Part of a small language model's weights.
Size: width 256, 4 heads of 64, MLP 1024 GELU, vocabulary 8192, 10.5M parameters.
Architecture: no biases in attention or MLP, untied embeddings.
Each number is 128 + 32 x the weight over the matrix's rms, rounded and kept within 0 to 255. Layers, rows and columns count from 0.

# layer 4 MLP up, 1024x256, rms 0.0642, rows 352-404, columns 128-191
[[156 159 122 159 154 114 183 151 113 115 127 128 129 146  95 119 125 116  92 122 138 124 163 233  86 153 105 104 165 136 110 150 132 108 151  91  79 137 108 139 131  74 122  94 149 127 111 151 136 121  99 144 163 153 153 125 185  90 134 217 253  84 132  70]
 [111 115 123 155 130 105 131 127 127 130 126 155 141 144 158 182 130  97 116 132 152 178 124 133 157 177 183  90 161 123 120  68 108 156 128 128 131 195 107 187 184 123 154  96 169 133 128 124 171 121 141  71  75  86 153 126 118  88 127  79 132  93 152 171]
 [107 126  84  86 117  84 122 119 105 108 104 154 122 150 173 130 121 104 111  79 196  38 131 155 155  88 164 129  90 117  99 156 118 190  90 127 137 155  78 145 152 168 143  70 123  89  91  79 199 112 133 122 103 100 150 152 116 126 138 160 122 128 102 180]
 [124 157 136 152 135 142 130 123 125 162 103  85 122  97 105 183 118 139  81 120 213  86 169 117 177 110 164 184 115  98 103  84 110 154 113 162 148 105 106 146 125 129 129  96 100 112 125 152 145 114 103 168 103 164 150 149 189 144  97 144  99  99 173 153]
 [ 63 131  96 103  87 159 153 113  42 109 124  97 161 139 133 149 179  97 117 204 106 171 169 123 117 130 157 169 111 145 117 143 129 112 132 125 156 224  49 117 134 109 111 151 121 160 158  80 142 107 143  31 136  88 116 142  65 148 144 116 140 129 113 186]
 [116 102 104 137  88 124 151 163  94 112 150  28 115 163 202 106 146 146 190  94 134 146 126 120 162 182 120 115 173 140 156  38 130 105  75 138 138 193  84  60 138 149 153 158 119 177  95 127 112 209 128  91 113 123 166 141 155 151  94 180 169 117 255 118]
 [105 115 124 139 108 124 138 162  85  92 136 158 118 143 139 154 125  74  98 155  88  95  81 140  45 206  89 153 170 193 139  86 202 106 144 102 135 111 120 130  75 116  58 132 131 147  87 127 150 148 116 144 129  57 186 165 143  97 119 108 130  54 156  95]
 [172 113 137  81 124 100 118 165  84 134 122 101 156 115  97 108 125 120 146 113 185  58 120 183 140 116 112  86 214 143  50 151 119 124 107 130 127 118 127 123 125 173  71 135 106 157  92 129 129 129  87 196 100 175 176 175 153 116 115 118 132 146 134  80]
 [131 107  71 142 165  92 174 120  82  52 132 112 121 129 105 175 144 114 135 151 129 156 109 154 128  93 149 178 168 145 183 102 167 238 119 110 184 206 159 106 127 132 131 105 144 131 105 104 163 135 147 123  98 128 161 166 127 101 131  45 141  95 162 122]
 [106 159 148 140  94  94 161 117 104 168 151 168  68 126 165 159  87 151  85 183 195 128 103 109 142 154  81  86 152 172 106 122 141 102 120 162 114  98 138 114 143 174 102 160 152 160 129 131 103 103  79 126 161 122 105 113 122 109 142 122 174 135 162 144]
 [135 132 132  99 135 105 125 158 141 137 127 108 188 101 167 124 126 103 153 132 137 108 209 153  84 148 185 119 165 151 112 219 162 130 125  95 141 162 149  95  69 111 101 162 180  89  72 178 128 142 104 198 101 151 147 150 184  96 117 172 144 159 171 148]
 [143 169 132 126 137 143 142 147 114 159 158  74  88 103 141 110 202 147 158 115 183 127 162  94 107  84 145 120 114 125 176 150 169 170 130 149 117 103  67 145 145 153 114 129  84  96 110 192 123  91 122 134 115 137  73 108 147 137 162 145 159 127 137 115]
 [ 56 120 110 132  83 126  81 149  77  93 139 103 117 162 179 122 128 151 153 110 176  63 209 123 149 126 149 144 137  49 136 128 110 108 139 108  94 109 108  79  88 122 148 125 197 164 137 119 182  98  89  90 167 143 114 112 143  87  89 154 121  92 151 139]
 [101 190  54 141 132  87 131 138 119 125 166 137 210 140  94 136 143  90 103 174 134  85 121 158 119  93 100 179 130 137 116 147 139  99 116 130 118 148 144 178 103 127 176 111 134 139  49 143 109 110 116 113 172 136 142 151 132 141 116 155 109  22 158 224]
 [ 68 105 137 207 144 102 166 176 167 116 139  48 109 123 106 113 119  98 168 170 125 140 114 113  52 117 153 114 142 163 135 149 214 163  84 128 151 150 125 108 126 188  82 114 108 145 133 142 141  90  97 121 105 129 123 108 180 111 135 178 116 114 155 149]
 [134  65 133 106  98 147 128 128 143 193 131 199 124 109 156 176 141 112 131 128 178 104 135 142  69  86 138 142 100 116  98 103 125 173  50 105 181 108 160  88 117  94 108 109 150 148  98 113 103 116  99 132 129  96  85 130 133 120 155  82 135  95  85  92]
 [102 159 110 135 145 123 121 154 144 151 117 144 123 185 165 133 114 173 165 139  88 115 126 100 115 141  87 163 157 113 159  66 149 132  90 100 120 157 140 169 138 163 141 103  73  78 122 111 154 102 100 167 113 147 116 151 128 123 113  70 106 107 171  88]
 [109  89 168 124 132 158 148 137 111  90 126 136 158 114 177 138 104  99  87 164 173 160 126 124 117 131 141 130 133 131 118 162 109 123 125  70 182  79 154 109 155 108 140 127  69 175  76 175  78 116 106 137  89 182 113 129 167  89  97  77 187 137 154 139]
 [115 133 111 102 120 110  74 122 136 141 148  87 134 104 104 108 131  96 123 119  93 178 165  93 129 120 166  70 167  93 117 182 148 150 160 181 157 135  82  81 112 164 105 148 117 150 165 151 179 125 110 154 175 151 168 142 191 161 172 142 153 143 103 133]
 [ 91 137  45 178 120 106 213 161 154 147 187 165 103 146 117 154 151 160 152 184 160 155 148 130  91 129 129 123 139 116 143 116 109 166 106 101 139  86 148 159 164 126 129 124 114 192 133 136 141 128 101 162 187 147 173 157 111  92 147 106 135 120 134 121]
 [181  78 124 181 103  98 137 154 157 157 180  83  85 141 126 157  97  96 125 116 103 107 129 173  64  90 119 131 109 130  86 108 170  98  97 105 158  88 101 101  90 112  99  95  77 116 132 133 138 138  85 146 142 121 119 101 163 145  84 149 125 120 151 120]
 [141 152  38 120 112 174 154 108 158  86 140 117 168 110 100 154 146  77 128  84 129 152 118 143 127 123 138 144 129 133 127 125 130 163 158 133 117 146  64  94 127 137 150 137 100 143 129 143 150 122 101 129 142 120 159 117 102  80 130 143 121  85 112 160]
 [150  96 108 161 113 101 159 106 100 141 147 119 111 204  85 128  87 128 189  90 145 126 181  97  68 163 129 164 154 119 129 106 125 155  60 108 168 157  99  95 117  87  79 118 169  97 158  66 148  68  58 125 161 133 114 130 177  68 147 125 141 160 109  96]
 [124 117 156 109 128 138  93  69  96 125 141 126 114 112  89 125 116 165 124 121  89  94  93 154 125 129 126 127 180 154 148 101 117 188 117 105 133 137  71 146 137 209 107 115 141  69 130  73 179 111 116  90 109 172 154 108 104  97 135 170 140 150 106 134]
 [ 71  84 124 138 100 139 113 100 102 136 129 142 134 131 154 130 110 135 151 181 135 136  95 135 113 129 141 146 161 121 126 104 187 129 120  73 137 146  72  56 168 163 142 169 133 153 166 106 151  95 118 137  97  83 142 157 141 118 156 170 172  88 162 110]
 [133 127  79 172 162  73 155  90 164  69 166  66  79 166 108 113 161 142 147 130 211 103 213 153 115 148 115 120  84  78 115 100 145 118  56  95 201 144 107 126 173 167 157  75  96 102  52  78 146 153 158  93 114 115 167 151 171 108  91  93  81 151 213  88]
 [ 75  99 106 164  94 120 160 134  53 150 109 101  79 131 125 126 126 142 124 106 115 139 184  91 132 129 133 179 109 143 143  76 118 133 147  79 160 184 133  67 147 115 116 130  64 133 117  91 157 148  54 106 159  99 111 156  98 153 145 145 140 128 159 136]
 [136  88  76 125 162  99 141  95 134 119 162  94 111 189 104 129 161 117 154  91 175  99 127 209 134 129 181 167 200 170  82 119 107  61  93 125 149  99 145 150 164 132 167 154 113 148  98 108 165 139 108  29 155  85 210 127 135 112 114 185 123 183 160 143]
 [204 118 112 140 171 147 149 169 157 105 139  87 105 164 129 210 101  78 137  92 150 166 112 147 148 172 194 110 135 127 123  44 147 119 107 137 156  86 143 159 150 189 123 158  75 178  97 102 121 135 154 115 167 133 197  74 126  97 130 165 139 121 127  94]
 [117 160  29 107  98  66 150 102  74 125 164 134 116 118 103 202 141 132 144 116 111  88 143 170 120  92 157 134 134 170 124 135 140 133  91 128 135 133 137 129 166 112 116 107  42 200  83  27 148  76 116 105 157 122 169 141 130 132 111 118 137  95 187 130]
 [160 141 128 135 153 154 135  99 150 194 143 144 126 118 128 109 125 149  82 126 153 107 115 133 124 113 110 141 148 187 116 141 101 111 132 107 157 109 101 133 117 135 145 197 169 182  81  74 167  67 115 159 129 146 159 120 133  66 136 119  94  76 158 179]
 [ 99 131  70 122 146 157 131 124 141  94 124 118 105 131 132 130 158 149  66 135 162  88 149 112 137 150 124 114 244 158 129 133 120 115 117 116 144 122 115 170 147 128 111 117  67 123  47 111 114 118 102 107 116  95 209 116 139 129  62 159 151 102 151  99]
 [ 86 147 109 119 126 102 162  88 177 123 155 190 136 112 153 137 161 151  94 175 161 146 126 110  89 119 100 140 179  97  93  98 147 149  84  61 152 156 100 191 118 117  50 121 140 122 121  91 103 136  69 187  93  96 137  92  77  98 132 119 136 130 144 139]
 [132  70 106 166 116 134 142 110  99 141 145  96 129 144 117 127 145 162 131 169 177  94 113 148  91 154 159 122 162 133  86  81 110 116 160 110 111 141 126  88  78 158  76 121 146 169 137  98 104 177  77 146 140 109 181 181 128 109 101 153 181 147 147  78]
 [143 154 111  98  39  87 149 158  97  63 126 111 121 125 147 137 152 175 186 124 147 139 138 114  82 110 112 146  82 170  96 108  94 177 108  96 144 123 139 119 142 156 128  84 148 122 120 120 122 127 128 186 117  67  92 150 111 161 122  74 128 116 156 129]
 [144 122  90  85 144 180 103 122 128 132 112 115 105 160 158 198 121 123 134 195 125 140 118 122 135 135 147 117 135 158  93 125 128 143 167 124  53 134 137 104 111 132 131 118 143  73 132 148  98 106  89 134 124 191 153 160 159 101 119 112 181 130 144 164]
 [ 98 126  65 194  79 118 172 109 157 167 150 173 129 116 110  99  64 152 134 193 152 127 152 119  90 137 101 134 189 108 118 113 107 159 125 106 167  87 163 179 119 110 125 144 141 162 119  88 170  80 113 148 123  87 209 145 143 142 114 127 126 108 165 145]
 [120  71 120 100 137 103  83 138 141 139 107 100 138 180 144 120 120  95 126  86 151 101 128 147 153 104 115  85 123 110 117 175 135 131  85  64 103 117 129 104 179 122  90  69 138 157 101  84 152 163 155 161 102  97 115  89 160  32 103  63 103 158 159 160]
 [101 113  35 139 167 160 149 113 105 126 125 107 118 154 133 147 131 166  69 135 125  76 125 161 164 160 141 129 158 172  61 167 110  82 109 133 176 100 129 111  95 131 101  60 124 190  79  85 141  96  85  84 146 141 167 186 136  99 135 149 170  86 133 156]
 [128  79 150 122 100 120 173 129 104 138 140 162  65 152 115 141  96 135 128 162 120  85 109 101  71 129  92 176 114 186 138 103 137 177 116 129 159 173 116 152 162  97 132  73  99 140  95 120 103  94 142 130 122 102 136 124 139 102 131 102 116 117 112 159]
 [122 114 123 164 127  41 143  84 115  97 209 147 146  96  85 120 125 190 118 128 147 153 175 155 152 127 103 160 109 148 193 106 102  91 144 125 130 110 112 148 160 147 121 141  67  95 109  91 104 161 128 101 114 141 116 143 152 134 160 108 133 146 160 139]
 [113 150 106 118  75 130 190 110  97 111 169 146 150 150 148 130 136 105 152 195 126 140 104 141 142 119 166 137 109 124 120 117 152 164 114 160 166 128 118 129 101 186  80 133 162 170 135 146 115 177 120 122  92  56 156 174  99 123 144  93 182 124 120 131]
 [ 92 120 116 186 140  84 114 105  94 146 188 121 129 117  98 143 141 151  57 100 162 122 112 117  46 121 102 109 163 186 119 155 152 132 122 104 122 169 118 197 130 116  85  84 122 109 167 134 104  49 112 163  81 115  78 125 142  63 124 123 126  56 124 192]
 [122  73 136 106  93 137 129 107  73 147 144 124  98 155 174 165  84  87 123 150 161 146 155 130 120 156 144 129 138 108 103 100 160 174 149 128 154 199 112 123 130 112 108 186 105 115  98 126  78  97 116 136 121  88 112 157 138  68 162 157 161 144 142 106]
 [ 77 121 120 108 143  84 243 102 105 107 140 202 160  92  94 145 118 147 131 157 124 106 142 161  76 158 144 132 179 118 149  93 148 138 177 142 121 104 120 176 123 110 121 127 133 121  90 125 135 139  98 124 138 149 122 163 121 110  74  83 167 135 103 145]
 [149 136 107 120 115 125 147  95 108 120 131 129 141  96 199 133 116  76 188 150 109 102 198 135  95 119 126 158 160 139 119  77 152 214 107 120 148 123 131 198 158 141  80  97 104 124 127  84 108  65 123 108  36 174 232 150 150  79 103  82  94 138 188 114]
 [104 119  91 135 138 162 179 146 117 137 132 113 106  55 150 121 118  64 133 101 168  68 130 114  63  74 139 181 117 168 158 117 137 201 126 142 187 134 166 109 189 156  84  90  89  90 127  61 103 150  89 137  75  90 105 169 139 167 146  83 125 128 134 143]
 [ 90 132  94 143  61  56 150 143 147 160 152 144 141 144 123 214 112 151 103 167  94  77 156 132  91  80 145  94 118 138 135  70 178 150 114 179 215 167 138 117 136 128  80 133  85 153  25 186 135 230  89 166  80 107 156  72 162 179 115 154 125 111 158 128]
 [186 154  46 140 139 137 166 131 160 127 133 127 133 194 132 168 134 106  89 138 145 143 179 127 157 172 152 124 170  86  69  77 157 117 117  35 101 157 144 126 127 138 105 153 157 106  72 132 144 178 114 146 126 108 112 112 140 100 151 104 153 140 193 128]
 [ 90  81 154 110 109  81 139 149 139 120 127  89 156 123 137  90  99 128 186 197 134  85 162 143  76 119  96 122 139 154 136 133 134 136  46 109 188 166 183 126 132  84  76 146 115 142  70 140  99 175  98  73 150 188 176 110 125 111 113 142 138 124 133 161]
 [121 165 153 115 161 120 133 110 171 157 167  72 102  70  88 142 174  72 102 169 195 121 165 149  85 197 146 169 117 105 143 128 157 128 114 122  92 113  86  53 105 132 139 111 118 139 124 130 164 169 151 136 144 147 138 157 112 100 162 173 143 174 126 182]
 [ 97  99 129 177 147  92 168 115  88 145 135  67 166 125 156 184  98  86 120  99 187  91 130 138 153 136 149 178 168 138 130  68 144 208 106 126 114 114 135 153 173 127 121 123  80 156 153  92 101  95 115 160  99 133 139 230 127 100 141 126 204  69 118 142]
 [109 100 134 112  97  95 206 106 126 145 134 138 145 161 108 137 188 133  87 124 117 132 121 209 149 137 195 125  93 137 110 193 124  77 137 101 141  76  67 163 189 122 100 135 131 193 131 124 140 155 113 151  91 148  96  61  87 123 111  86 165 153  88  44]]
# layer 4 MLP down (transposed), 1024x256, rms 0.0635, rows 352-403, columns 128-191
[[127 128 129 139 115 141 111 130 124 107 155 109 100  93 119 127  92 123 177 107 157 137 116  63 148  82 162 122 122 138 147 156 102 144  75 155 167 145 127 135 123 197 110 139 120  97 114 130 157 144 170  49  88  76 111 111 108 164 121  50  32 165  64 163]
 [138 189 149 152 136 142 150 158 122 131  29 111 100 110 129 121  79 153 148 146 101 131 147 112 133 126 109 147 122 143 149 160 149 137 143 129 149 111 146 100  80 138 101 173  96 147  96 164 111 109 107 116 117 186 127 109 135 162 196 177 111 155 158 118]
 [132  95 142 121 155 109  92 131 123 141 126 118  89 108 134 151 101 120 172 184  51 181 180 138 103 163 127 113  74 132 157  72 101  95 106 137 108  96 201  85 134 131 114 127  89 140  99 124  96 118  69 114 135 137 134 142 129 155 103  77 132 167 175  71]
 [159 105 118 131 160 163 129 109 142 139 169  99 131 131 135  71 158 145 145 168 100 106 156  85  91 117  94 125 123 169 134  98 135  85 138 123 141 142  85  88 151  92 169 140 117 164 149 158 142 168 122 102 154  92 125  97  75  79 151 149 165 135 134  66]
 [128 131 137 161 135  91 151 135 160 124  44 175 127 101 117 157 117 119 100  78 170  59 110 123 156  84 104  86 178 189 115 155 146 152 147 169 126  87 164  88 164  98  93 123 170  91  87 150 159 142 142 183 116 147 128 135 129  92 183 110 126 110 138 131]
 [120 159 165  95 204 113 121 100  82 119 169 106 148 127  72 109 165 212 108 142 101 142 148 141  58 159 111 151 165 131 140 100 193  45 132 115 108  44 164  90 100 124 147 173  73 113  67 148 143  94 116 138 132 119  98  49 190 118 159 112 127  64  51 122]
 [101 120  62 166 130 100 134 120 124 186 119 147  94  94  96  91 147 124 183  97 107 133 205 131 130 121 173  53 119  88 121 108  41 106 141 137  99 103 122  99 149 137 148 140 145 106  99  97 108  60 111  95 135 121 106 125 110 105 161 111 150 147  67 183]
 [ 99 104 174 156 135 120 117 113 187 135 119 149 124 111 191 163 148 100 164  96 135 215 140 121 171 125 142 128 151 124 141  75 100 147 140 110 101 164  72 123 122 121 168 163 123  38 180 149 150 146 112  71 130  85 120 106 121 101  87 121 132 122 155 149]
 [107 121 135 142 174 239 103 142 129 144 120 112 157 160 107  72  89 164  82 138  92 117 145  97  84 172 165  84 121 129  99 117  86 165  79  51 116 101 112  95  77  51 106 112 151 112 134 132 143 104  65 112 143 142 141  36 134 167 173 147 108  71  89  71]
 [143 124 166 140  90 114 118  80 173  72  96 153  99 138 161 146 114 127 115  70 145 200  64  69 127 188 135 155 140  89 118 113 163 148  98  92 133 121 153 144 130  95  87  66 114 151 136 113 166 144 123 182 122 180  94 152 182 167 147 136 123 205 121 114]
 [146 161 146 161 162 117 188 149 145 143  77 150 113 137 186 167 131 152 129 140 128 138 111 117 127 179 135 137  92 164  95 123 128 145 186 128 112 114 130 133 156 182 165 108  71 152 130 108  70 105 199  92 176 153 121 132 107 156 121 157 133 159  68  67]
 [ 96 101 106 149  94 130 127 145 104  75  79 104 147 152  91 126  81 136 129 106 135 191  68 128 182 147 159 104 154 135 101 130 100 106 143 151 139 151 147 112  74 141 106 101  91 126 128 131 137 191 130 108 122 219 120 143 118  90 158 113 165 122 146 148]
 [ 94 148 101  72 198 134 117 149  80 122 164 145  58  66  98 105 147 115  75 190 136 117  66 103 119 141 159 165 153 163  84  91 195 120 146 131 125 147 130 187 134 102 159  60  62 166  84 150 194 131 159 117 136 144 133 138  61 146  80 155 131  69 132  77]
 [161  84 112 117 105 164 119 110 114 155  80 162 106 149 143  98 108 117 180  44 107 191 126  29 145 125 187 113 145 143 128 143 135 150  94 110 180  80 137 129 143 148  55 132 104 104 146 124 145 140 124  55  74 119 101 147 143  93 139  70 123 169 111  61]
 [192 141  77 108 151 125  94 122 191 139 104 163  81 124 128 128 102 106 147 109 100 150  99  61 143 135 125  99 115  55 134 115  98 141 176 135  92 108 132 131  97  68 162 119  83 129 161 143 108 165 118 146 154 135 143 153 113 119 126 178 154 137  53 134]
 [112 171 177 133 151 194 105 166 206  92 163 111 100 118 139 175 163 119 126  78 214 124 130 104 158 142 178 104 181 153  84 184 142 138 141 204 248 170 121 112 125 179 118 133 120  89 162 149 160  64  95 120 113 216 173 140 171 124 115 166 124 110  92 134]
 [160  92 131 134 119 115 149 109 119 100 145 117 133  75 152 177  80 115 111 116 185 154 116 109 126 109 127 129 126 145 145 105 124 112 207 128 116 107 125 104  60 167  67 133 100 127 126 137  77 115 130 137 133  87 133  97 150  85 132 109 135 137 118 152]
 [163 154 104 188 105 127 169 123 131 129 170  94 110 131 156  54 157 197  77  82  75 132 139 135  99  97 133 176 149 132 138 164 114 124 133 102 133  85 168 134 127 127 139 133 138  88 130 123  75 198 116  87 157 136  67 131  98 170 112 130 116 103  75 123]
 [177 114 117  81  82 100 107 111 104 156 121 167 114  96 181  82 122 173 158 171 125 114 120 178 104 153  64 106 136 129 178 115  86 123 113 118 117 114 135 145 167 184 134 181 181 122 106 157 128 184 126 203  91 109  63 143 148 109  14  98  94 103 180 106]
 [156 105 176 114 186 185 118  88 156 147  91 112 112  70 154 144 111 119  91  57 173 134  92 107 133 137 121 182 169  79 106 124 137 147  79 166 162 134 108 147  94 143 152 144  87 175 135 100 104 109 124 160  71 139 114 133  82 120  93  96 104  98 116 108]
 [125 105 117 140 140 140 111 186 136  89 151 158 133 138 127 120 109 186 114  72 120 174 130 110  54 160 162  96 181  83 103 123 131  73  74  99 119  80 148 138  85  51 113 150 147 143 133 134 111  81  95  94 105 129 123 167  46 170 119 101 145 113  77 118]
 [ 65 149 151 161 120 143 146 160 111 158  81  84 134 154 145  78 122 174 140 121 149 131 179 169 123 140 131 105 107 120 116 127  90 184 105  92  80 154 141 176 123 120 181 151 179 129 128 145 164 133  58 139 142  71  91 130 105  65 104 171 106 142 180 150]
 [123 143 126 121 173 146 150 144 102 169 123 138 139  69 161 114  82 111 190 169  25 150 112 196 190  96 151 121 131 112 124 124 106 106 155  91 112 104 125  92  60 110 166 141 176 124 102  83 147  87 117 166 115  89  82 138  97  83 116 166  83  89 136 169]
 [114 110 126 123 137  96 122 156 169 121 204  87 126 123 164 128 136 101 124  57 125 122 136 110 148 123  89 127  93 137 108 129 183 110 120 131 143 116 196 105 141  82 107  84 156 137 145 118  94 138 114 137 165  76 136  61 129 145 151  75 128 132 129 114]
 [154 128  91 144 136 149 136 133 175 218 118 174 149 138  91 124 160 114 121  95  74  95 158 181 101 201 156 135 144  71 174 118 159  74 129 128  93 132 142 102  79 145 139 104 142  84 143  99  96 139 146 110 170 129 142 103 103 168 128 103 133 139 117  83]
 [126 170  96 204  97  70  62 120 175 183  65 105  96  78  97 167 161 130 175  93 116 161 112 106 125  88  92 162  96 163 144  71 106 161 138  42 167 206 102  78  85 146 114 124 135 184 162 137 155 125 124  84 109 174  48 164 184 105  58 142 121 202 148 156]
 [159 132 149 134  97 128  84 110 208 120  76 149 167 104 142 146  79 144 129 159 112 162  56 160 163 180 124 119 111 130 142 104 158 160 133 139 139 145 131 144 110 120 108  98 156  92 130 149  96 165 187 155  78 168 119  95 207 112 109 115 115 163 108 101]
 [150 159 121 118 109 135  78 126 165  86  56 129 104  92  65 186  89 121 135 115 166  97 141  65  86 186 124  76  33 160 113 139 144 192 211 182 117 190 115 111 148 129 156 158 187 126 115 127 188 112  63 127 137 113 107 173 111  86 114 170 126 115  95 162]
 [125 140 172 126 104 158 122 118 139 223  37 141 180 124  80 113 122 191 144 192 168  88  97 154 158 114  34 132 121 148  57 178 134 168  47 183 134  81 157 112  95 134 150 109 162 117 124 172 154 148 101 151 143 131 182 113 106  93 104 113  63  97 147 129]
 [143 125 198 200 167 100 127 186 103 111 135 114 101 211 118 136 116 184 106 114  81  91 107 118  72 132 167 111  72 108 106 124 168 109 120  42  82  94 124 104 125 131 104  69 118 103 137 120 104  48 118 116 155 137 109  76 156 167 166 132 168 109 107 112]
 [141 170 177 150 174  98  86 172 121 107  45 106 142 185 131 109  85 173 156 128 116  60 134 118 111 165 127 187  92 100 158 145 205 130  98 152 141 121 147 114 101 124  73 104  67 130 127 171  58 102 148 112 119 156 123 134 116 193 145  83 132  95 129 125]
 [127 136 232 127 113 137 116 146 140 155  12 114 128 119 137 131 141 130 141 142 139 176  72 121 129 152 136 167  73 133 113 176 138 177 124 110  85 128 102  86 112 125 114 170 146 140 124 142 130 175 126 109 120 141  93 145 135 138 101  89  97 161  85 127]
 [167  78  86 128 127 139 119 141  91  78 112 126 120 120 107 115 126 152 186  99 139 116 117  63 144 135 168 101 121 153 141 117 108 121 136 178 114 135 152 117 128 123 153 144 100 123  93 204 130 148 165 106 126 168 137 134 140 140 116 139 117 154 131 107]
 [ 91 143 116  85  96 138 117  61 152 102 141 176 125 147 115 152 152 139 141  86 126 141 135 105 166 147 150 198 122 119 128 144 133 195  82 117 186 144 115 169 132 142 142  93 113 129 119 152 134 112 181 115 147 168  95 103  96 132 160 111 144  76 138 148]
 [161 121 121 118 116 131 160 134 139  91  90 117 107 137  80 100 174  93 152  60  91  68 126  83  61 130 143 114 178  85 118 114  95 138 119 121 154 148  93 154 111 127 139 142 106 174 110 165 157 128 124  91  98 152 113 118  98 117 105 108 194 114 158 119]
 [156 111 186 148 113 100 186 136 158 134 146 135 151 164 127 119 112 116 132  74 173 227 163 163 123 129 155 109 170 137  92 142  81 100 118 149 166 138 159  75 149 113 157  81  94 145 111  86 141 171 120 142 115  61 116 123 153 167 150 180 119 167 122 108]
 [ 88 118 141 121 124 118  78  80  98 139  68 141 121 154 103 155 164 159 114  88 151 141 133 146 158 113 112 130 140 179 141 135 169  92  95 118 131 112 155 137  74 113 127 133  91 118 140 155 116 136 111 120 119  86 123 129 158  84 135 154 101  87 112 185]
 [130 127  76 155 119 147 146 178  79 112 166  86 119 115 203 101 164 155 153 150 152 140  82 102  49 137 112 146 149 149 196 196  93  96 155 125 128 132 123 138 106 138 154 152  86 168 140 123 123 120 118 105  93 173 161 149  82 255 137 200 123  87 154 142]
 [186 124 134 143 116  98 139 161 161 111  71  85 122  64 160 127 101 134 117 151 119 153 119 162  86 122 156  94 103  46 130 126 111 182  96  80  64 122 119 159 147 125 138 181 167 155  91 119 107 173 136 184  90 149 136 118 130  78  88 196  97 143 166 147]
 [ 84 196 138 159  82 126 158 108 108 157 164  48 147 147 192  73 132 152 135 136 124 105 105 160 119 122 173  90 154  80 136 114 129 112 151  93 199  88 176 114 136 172 110 128 141 115  87 144 135 127 119 142 104 168  98 148 120 113 143 152 113 102 162  93]
 [156 133 124 141 123 169 115 132 127 172  64 100  82 107 161  93  85  84 139 107 101 113 146 153 114 167 129 128 138  99 128  80 131 147 158 102 101 128 145  65  90  82 159 147 207 111 124 150 119 135 117  98 120 167 113 126 158 114  65 146 124 114 113 105]
 [ 89  96 125 162 150 111  96 167 186 166  77  97 130 112 143 103 161 167 132  60 120 165 107 184 161 148 131 113  98  68 132 177 140 124 177 112 132 129 118 113  84 131 152 124 108 101  94 160 131 149 124 111 187 187 129 137 162 145 107 178 139 105 115  99]
 [106  95 117 139  99 112  80 181 141 150 162 140 116  94 150 148  82 131 137 144 104 136  99 119 124 104 160 131 120 181 132 132 119 106 101 135  98  96 138 155  74 189 117  73 132 114  97 205 109 119 180 154 119 152 160 128 148  64 166 179 113 173  71 122]
 [132 167 142 160 181 128 152 189 132 157 100 131 125 114 105 127  83 168 149 116  63 162 101 133 146  75 155 136 138 163 164 143 126  74  68 165  84  90 138 109 143 141 139 130 149 144 132 126 178 103 120 156 124 146 109 124  94 154 138  94 119 121 109 140]
 [134 187 173  68 102  84 126 124 108 132 117 102 106  77 160  95 120 119 128 128 121 182 154 150 140 165 141  91  84 157  59 130 143 138 102 139 110 124 189 185 132 130 113 157 185 135 198 136 166 115 168 140 142 146 141 113 130 165 148 118 104 140 151 194]
 [ 66 100   4  55  71 100 167  77  48 124 129 134  26 168 115  75  72 146 219  70 104 102 170 113 157 131 124  78  89  60 114  58 165 136 162 109 134 146 176 157 137 180 131 106 150 106  96 133  43 116 136  92 150 138 183 165  98 123 209 120 154 145 110 173]
 [153 150 125 112 114 105  56  97 144 130   0  84 100 122 118  99 135 104  49 137 128  98 104  98 185 183 127 139 131 156 105 163 173 112 106 143 129  97 130 127 104  90  99 139 141 101 115 137 126 159 156  93  99 115 142  91 124  87  88 105  84  93 106 140]
 [189 108  87  71 102  88  82 152  93  95 179 185 135 188  79 127 147 102 133 106 102 148 197 100 129 151 162  94  91  82  71  72 254  79 115 145 178 116 189 143  59 120  92  95 148 152  93 155 124  87 141 142 163 168 111 180 211 131  94  86 129 141 162 177]
 [139 116 121 177  84 144 130 142 125 143 137 146  96 117  96 106 125 118 164 169 145 130 130 155  69  97  87  76  87 115 121  91  98 147 176 141 152 133 113  63  76  90 186  98 133 178 157 183 130 119 118 143 130 124 141 159 123 113 154 148 179 142  86 105]
 [203 146  93 109 117 108 105 158 170 129 107 141 161 175 120 121 117 105  89 121  80 148 111 143 129 180  91  93  63 126 106 125 106 136 172 141  99 159  91  64 155 134 108 107 145 170 123 105 148 111 107 170 120 100 169  82 176 206 119 187 159  97 137 105]
 [ 60 127 155 112  64  73 108 135  76 161 145  81  71 141 127  93 133 132 153 123 166  93 146  79 172  99 115 120 135 165 133  61  88 129 141 118 124 172 103 150 122 152  77 108 109 124 172 157 130  89 126 123 162  95 144 152 107 116 159 132 169 166 100 165]
 [139 119 169 122 111 141  95 140 166 101  75 167 161 120 111  99 124 133 139 117 135 158 133 184 163 139 173  90 114 157 129 133 117  89 141 148 169 144 158  90 104  82 110 138 114 141 111 174 172 145 142 145 116 126 150  89 138 158 114 125 157 194 124 150]]